Part of a small language model's weights.
Size: width 128, 4 heads of 32.
Each number is 50 + 12 x the weight over its row's rms, rounded and kept within 0 to 99. Layers, rows and columns count from 0. The size before them is the row's rms in percent of the matrix's.

# up: layer 13 MLP up, 512x128, rms 0.199, rows 386-410, columns 64-127
# down: layer 13 MLP down (transposed), 512x128, rms 0.211, rows 386-409, columns 64-127
up386 088:44 31 65 52 47 58 40 42 53 54 27 39 57 64 61 48 37 66 49 45 36 53 73 54 30 52 66 51 54 59 16 50 50 64 40 65 45 50 36 54 46 50 43 62 49 52 57 41 55 58 33 68 41 40 59 25 39 52 69 48 48 31 56 40
down386 087:52 62 37 46 33 62 30 50 43 58 43 25 49 50 44 37 58 38 42 61 82 38 42 56 58 55 30 33 54 32 55 30 42 50 62 14 39 68 83 45 46 56 62 69 52 31 63 44 67 55 53 41 53 57 38 48 63 46 51 64 47 33 50 50
up387 099:49 62 56 32 68 27 47 40 53 50 49 64 39 43 52 57 61 40 61 40 58 53 68 61 46 64 63 54 21 36 48 60 62 70 54 33 61 63 36 61 40 30 75 40 48 57 43 45 46 69 74 42 52 36 39 33 56 61 59 35 39 28 80 44
down387 105:28 36 62 47 62 68 39 51 71 42 38 55 46 53 60 37 37 54 52 56 67 45 41 47 56 75 33 38 71 63 64 46 58 49 56 27 67 39 55 30 68 59 45 49 44 47 64 55 66 70 49 35 54 49 63 66 51 31 48 19 64 57 41 47
up388 091:33 43 52 56 53 61 43 74 52 45 52 40 32 34 61 55 28 75 32 60 50 45 47 68 55 62 58 67 31 30 53 45 50 56 27 39 47 36 45 47 32 52 68 33 46 43 50 48 47 67 59 53 46 52 29 52 46 43 56 73 30 46 53 49
down388 095:62 49 46 43 62 40 43 55 53 61 46 48 33 46 23 30 32 57 53 45 30 53 63 69 54 58 63 62 62 51 59 41 53 80 70 38 54 31 52 42 42 67 59 28 52 19 37 38 53 44 70 61 63 50 60 44 38 48 07 88 47 33 49 44
up389 101:55 65 65 49 49 28 44 36 60 54 68 34 48 66 61 22 46 60 44 54 35 50 57 72 42 49 53 36 55 56 45 62 49 32 57 54 44 33 43 51 61 50 64 42 48 40 41 59 45 86 48 33 60 47 60 44 39 31 36 44 54 36 56 69
down389 104:46 64 56 57 44 39 44 38 54 37 37 60 40 69 53 50 54 50 34 66 63 52 56 52 64 52 32 52 31 46 58 61 54 23 67 51 36 38 39 50 47 48 45 49 59 41 48 59 56 83 57 43 60 53 60 35 37 21 47 24 59 65 38 46
up390 093:55 49 42 65 50 54 51 66 73 45 32 46 56 43 39 27 60 55 36 59 45 29 64 46 46 41 37 54 66 43 45 79 47 58 38 51 46 49 51 51 66 66 49 52 34 49 52 50 48 37 54 52 52 38 56 65 64 54 82 52 73 46 43 46
down390 097:51 66 50 45 88 60 63 63 63 62 35 44 55 74 44 37 41 44 58 47 36 49 45 61 39 63 51 50 53 52 31 55 33 41 56 43 46 44 64 51 41 50 52 57 47 50 27 46 30 49 30 57 59 34 52 61 38 37 51 33 41 54 48 51
up391 099:55 61 37 33 79 56 41 31 41 54 38 67 59 39 43 57 37 58 52 64 55 46 38 45 57 61 48 57 49 39 59 64 23 78 33 52 46 61 42 36 42 50 50 62 27 69 71 32 55 38 48 51 41 45 39 49 40 53 41 53 42 50 36 44
down391 091:52 48 53 63 34 54 58 77 69 68 43 43 22 48 41 47 47 22 70 44 44 29 40 61 52 34 53 39 57 47 23 40 59 36 57 37 48 46 30 56 45 54 55 40 50 47 47 34 30 68 55 55 49 33 54 49 47 33 56 67 41 40 66 32
up392 103:58 50 46 83 57 57 60 66 56 54 45 39 47 39 59 51 50 48 44 66 52 27 59 42 32 48 34 51 41 71 46 46 39 53 60 60 44 62 39 48 26 49 75 64 80 46 28 43 53 75 39 64 47 41 47 39 49 49 44 60 62 52 38 46
down392 098:59 50 66 22 52 49 44 61 73 53 54 69 51 54 46 31 43 54 38 54 31 49 37 44 66 47 71 53 45 48 40 71 72 66 61 30 46 46 25 39 52 44 54 46 57 41 50 48 50 36 61 38 47 43 36 49 36 81 41 51 70 50 47 63
up393 097:50 48 56 25 39 76 59 66 49 42 36 49 56 47 38 53 33 54 43 47 57 52 33 38 65 51 49 52 56 32 40 67 35 44 29 48 39 76 59 60 45 21 49 51 67 54 59 47 48 69 32 64 61 37 38 58 49 50 52 50 48 59 83 62
down393 097:52 62 37 48 58 49 59 62 47 23 42 34 42 58 65 47 36 77 47 25 26 49 51 45 54 70 52 63 62 56 59 63 74 62 43 63 48 38 22 41 38 59 60 55 59 62 52 46 45 47 63 44 41 45 38 52 42 44 56 79 49 67 28 68
up394 101:50 37 50 41 40 42 53 58 46 60 47 54 46 72 46 38 51 51 34 60 74 38 36 51 69 24 20 70 43 54 28 54 64 61 44 38 42 37 70 41 41 64 74 50 40 74 74 56 63 45 54 51 56 43 38 72 53 54 47 43 63 55 55 69
down394 103:75 77 57 42 44 37 55 60 24 57 59 59 54 49 35 41 41 41 16 57 60 55 42 44 61 63 52 53 46 26 28 48 84 48 36 62 69 42 47 50 52 57 32 67 43 44 35 52 46 53 44 51 41 51 70 75 49 53 56 38 33 33 36 51
up395 095:51 62 48 51 67 50 40 46 38 48 55 53 63 42 49 46 58 73 50 60 40 23 42 45 47 42 39 40 52 54 44 33 46 56 47 33 33 62 63 62 45 13 71 63 43 23 75 43 58 67 50 62 42 43 45 39 42 49 48 62 68 36 37 46
down395 099:47 41 40 58 38 55 51 48 28 57 44 47 31 34 53 46 58 25 69 40 48 41 50 26 53 42 50 46 42 67 46 42 64 45 43 59 50 61 29 45 46 46 61 40 55 64 38 50 45 69 45 54 73 42 56 56 58 31 47 65 57 31 68 42
up396 099:28 55 36 45 67 52 53 43 56 30 49 56 27 60 67 62 42 54 48 35 39 69 62 62 48 59 54 44 47 59 26 68 52 75 44 44 41 33 43 66 71 28 50 45 47 66 59 61 42 45 64 49 50 39 52 35 69 36 50 48 39 62 67 52
down396 099:75 62 30 62 55 60 38 64 63 49 38 33 40 55 52 46 58 48 62 63 47 44 74 42 79 44 44 37 40 44 62 28 68 57 67 45 45 51 57 59 53 41 71 58 47 47 67 63 67 47 27 53 43 55 47 56 55 52 52 40 54 36 49 52
up397 100:58 60 47 50 29 75 58 65 47 53 55 62 42 31 53 52 53 47 35 53 50 33 36 70 58 46 57 44 69 47 42 41 43 52 33 27 58 77 33 43 54 73 50 52 25 34 40 46 39 50 36 49 40 61 49 55 57 59 53 28 49 52 54 80
down397 100:15 45 67 48 63 41 46 74 58 57 53 35 53 62 46 64 46 44 46 44 57 24 45 48 44 60 67 34 54 37 64 57 48 42 43 52 50 36 28 43 44 39 56 61 56 40 45 51 36 32 51 42 63 64 49 46 46 54 66 46 75 32 53 52
up398 106:60 35 49 62 47 49 46 40 39 71 56 51 44 40 56 19 49 51 31 35 59 62 46 71 54 36 43 43 31 48 39 45 51 66 53 40 56 65 43 77 34 54 49 42 47 39 43 48 56 89 47 36 40 51 59 56 40 58 52 35 36 46 59 43
down398 103:57 50 43 52 35 46 88 71 35 53 57 65 21 44 48 48 53 50 39 50 47 39 44 45 44 35 48 35 79 46 45 57 67 71 58 43 71 40 32 47 49 25 54 49 56 49 49 31 30 66 65 57 69 63 55 62 54 34 48 35 39 73 49 39
up399 106:70 48 69 53 46 53 62 66 40 52 45 38 34 45 66 32 47 49 45 59 54 46 55 54 46 55 53 54 50 51 36 35 43 70 47 47 44 54 52 37 52 63 53 55 36 66 50 63 44 52 39 43 53 45 39 48 45 60 86 56 65 59 43 41
down399 103:51 39 47 47 49 61 41 54 60 51 47 56 54 50 48 53 47 48 24 54 56 49 58 49 53 65 71 47 58 41 51 53 36 50 44 52 69 67 68 56 44 43 60 48 36 49 37 55 56 26 43 55 55 58 53 54 60 45 55 82 32 64 34 46
up400 091:46 72 54 59 34 42 42 39 56 68 30 69 48 60 66 33 57 35 51 39 57 48 59 67 57 48 54 43 40 34 51 49 73 41 59 65 36 52 52 40 59 51 48 53 42 48 60 62 58 66 65 73 31 45 78 50 65 45 50 32 77 59 48 35
down400 088:55 32 48 53 54 57 74 53 40 40 38 53 67 56 51 47 46 69 65 38 59 63 26 60 38 51 41 26 47 58 72 55 54 73 58 35 46 41 52 57 45 74 32 57 50 53 38 58 48 47 45 39 33 30 42 47 61 29 53 61 48 57 63 46
up401 089:36 48 57 45 57 45 20 47 69 39 60 80 49 54 41 38 53 60 65 44 64 65 42 46 48 60 58 20 39 41 61 67 45 39 64 41 63 60 49 32 61 55 48 61 67 72 63 36 55 56 58 35 49 40 48 47 52 71 45 33 54 39 45 52
down401 100:56 46 39 64 59 63 54 50 50 48 32 50 66 42 74 49 61 42 44 59 59 36 43 40 41 44 14 71 63 62 59 41 58 49 57 61 59 35 44 51 70 45 41 46 41 42 50 61 54 46 45 43 45 27 64 66 52 53 68 40 60 51 55 50
up402 101:43 47 41 56 43 58 38 15 61 63 39 51 60 61 58 50 45 53 56 50 50 60 70 37 70 72 54 39 33 54 58 55 75 37 34 69 36 70 58 41 61 35 64 42 40 58 41 44 64 37 47 31 39 51 43 53 62 53 44 48 64 71 43 37
down402 104:63 78 51 35 49 33 59 44 59 63 48 64 54 32 52 62 58 64 61 51 69 54 47 49 55 61 42 48 43 58 42 51 55 46 40 53 35 51 48 30 46 57 31 74 45 37 58 68 49 64 55 42 52 63 66 60 56 64 33 66 42 36 50 23
up403 094:41 53 50 44 64 49 44 51 37 64 43 53 42 64 73 67 45 43 45 49 38 39 41 38 48 39 39 75 42 43 50 64 47 63 17 52 38 57 56 71 71 70 32 66 72 39 40 49 66 46 57 41 54 41 66 61 30 43 41 51 46 54 48 59
down403 084:71 63 49 50 35 51 47 38 66 32 38 45 58 48 35 41 56 43 53 44 52 65 62 52 61 58 58 22 66 37 46 50 30 57 58 35 37 58 39 57 38 37 67 50 52 51 52 71 44 85 39 35 40 41 45 63 41 42 47 47 48 46 51 64
up404 103:67 56 66 69 44 83 50 59 45 69 58 38 59 52 57 54 55 56 32 37 45 61 59 32 34 41 44 55 35 59 47 48 48 51 82 35 57 39 69 42 37 37 53 49 44 65 73 54 66 54 59 35 44 47 56 47 52 63 56 59 61 64 46 59
down404 094:39 45 54 58 25 43 61 36 50 64 50 50 38 54 53 47 37 52 54 46 53 49 45 37 48 46 44 55 46 36 47 62 55 36 28 48 49 36 60 58 55 67 42 54 58 54 42 43 53 43 55 65 50 48 61 40 68 39 76 74 31 77 61 53
up405 101:57 36 43 62 59 57 80 44 45 53 56 50 36 63 52 36 54 53 60 56 49 43 48 47 62 74 72 22 48 30 49 57 50 53 33 60 63 49 59 58 63 41 61 55 48 74 48 35 53 44 36 43 43 44 41 41 55 47 34 42 78 62 75 46
down405 099:58 43 51 53 45 54 58 48 36 35 44 48 55 58 52 32 52 45 54 29 72 46 57 44 61 52 48 42 54 68 41 61 49 34 35 53 61 38 69 45 18 65 36 69 48 55 61 56 51 11 42 34 34 60 59 63 49 46 50 56 66 55 40 48
up406 100:51 52 48 83 51 40 35 78 66 61 38 32 38 34 48 54 55 61 37 66 57 52 50 31 55 49 41 56 27 51 49 49 47 47 58 29 62 60 46 44 38 53 63 53 63 62 67 63 51 71 55 27 65 23 47 61 69 59 30 49 58 40 57 51
down406 109:64 58 53 55 50 31 43 65 72 29 49 49 46 44 73 53 36 53 49 40 45 33 40 46 32 52 45 30 38 43 59 35 47 44 49 51 79 54 59 49 62 56 51 30 50 66 71 56 67 32 68 68 53 51 43 49 48 76 51 35 57 75 73 50
up407 104:55 44 37 49 59 48 45 47 61 64 36 54 64 41 66 72 33 54 53 60 38 62 46 56 63 56 43 65 54 57 33 60 60 42 61 45 43 51 56 47 57 51 44 60 37 56 30 62 64 53 51 46 63 35 69 37 44 49 35 58 58 41 54 54
down407 101:64 54 49 75 38 56 49 43 61 59 20 48 44 59 58 54 51 40 39 47 43 34 54 60 48 46 81 59 07 61 56 49 52 44 58 45 45 33 65 36 46 50 59 48 34 58 70 59 46 48 61 47 52 53 21 61 48 56 54 70 55 73 32 47
up408 100:39 60 63 30 43 50 47 63 59 41 54 84 67 38 74 42 28 53 56 52 53 40 31 56 54 66 34 77 62 59 58 53 40 70 40 76 49 53 51 70 55 53 41 63 31 28 76 64 46 38 26 43 53 54 40 56 38 72 55 46 43 53 56 34
down408 104:49 42 53 85 44 47 48 41 40 60 31 49 50 54 58 76 62 54 45 36 57 68 69 56 43 66 43 14 52 48 54 45 50 59 49 53 52 56 56 56 53 58 57 42 71 55 38 65 40 55 35 45 37 68 48 11 56 42 46 58 52 41 40 53
up409 097:61 42 46 58 66 38 37 48 50 40 75 62 49 53 44 60 48 41 46 47 43 42 47 42 55 60 25 67 59 39 22 45 62 47 44 32 50 33 36 54 56 36 77 62 44 60 56 45 65 56 53 52 41 51 52 47 48 59 38 55 18 47 51 53
down409 107:39 39 36 49 66 56 65 42 64 56 53 39 21 54 78 68 49 47 54 44 52 58 57 55 41 42 26 62 54 63 28 50 47 47 38 63 40 50 64 49 63 27 74 39 57 46 37 27 61 65 31 68 34 46 67 43 49 52 33 47 50 46 51 53
up410 094:45 38 58 42 33 64 49 64 47 53 32 43 60 59 60 35 60 50 49 56 46 36 37 53 24 33 37 51 35 50 28 63 43 46 83 47 42 66 46 60 38 46 41 54 39 42 51 52 63 60 48 57 64 48 48 79 31 47 44 49 69 32 22 45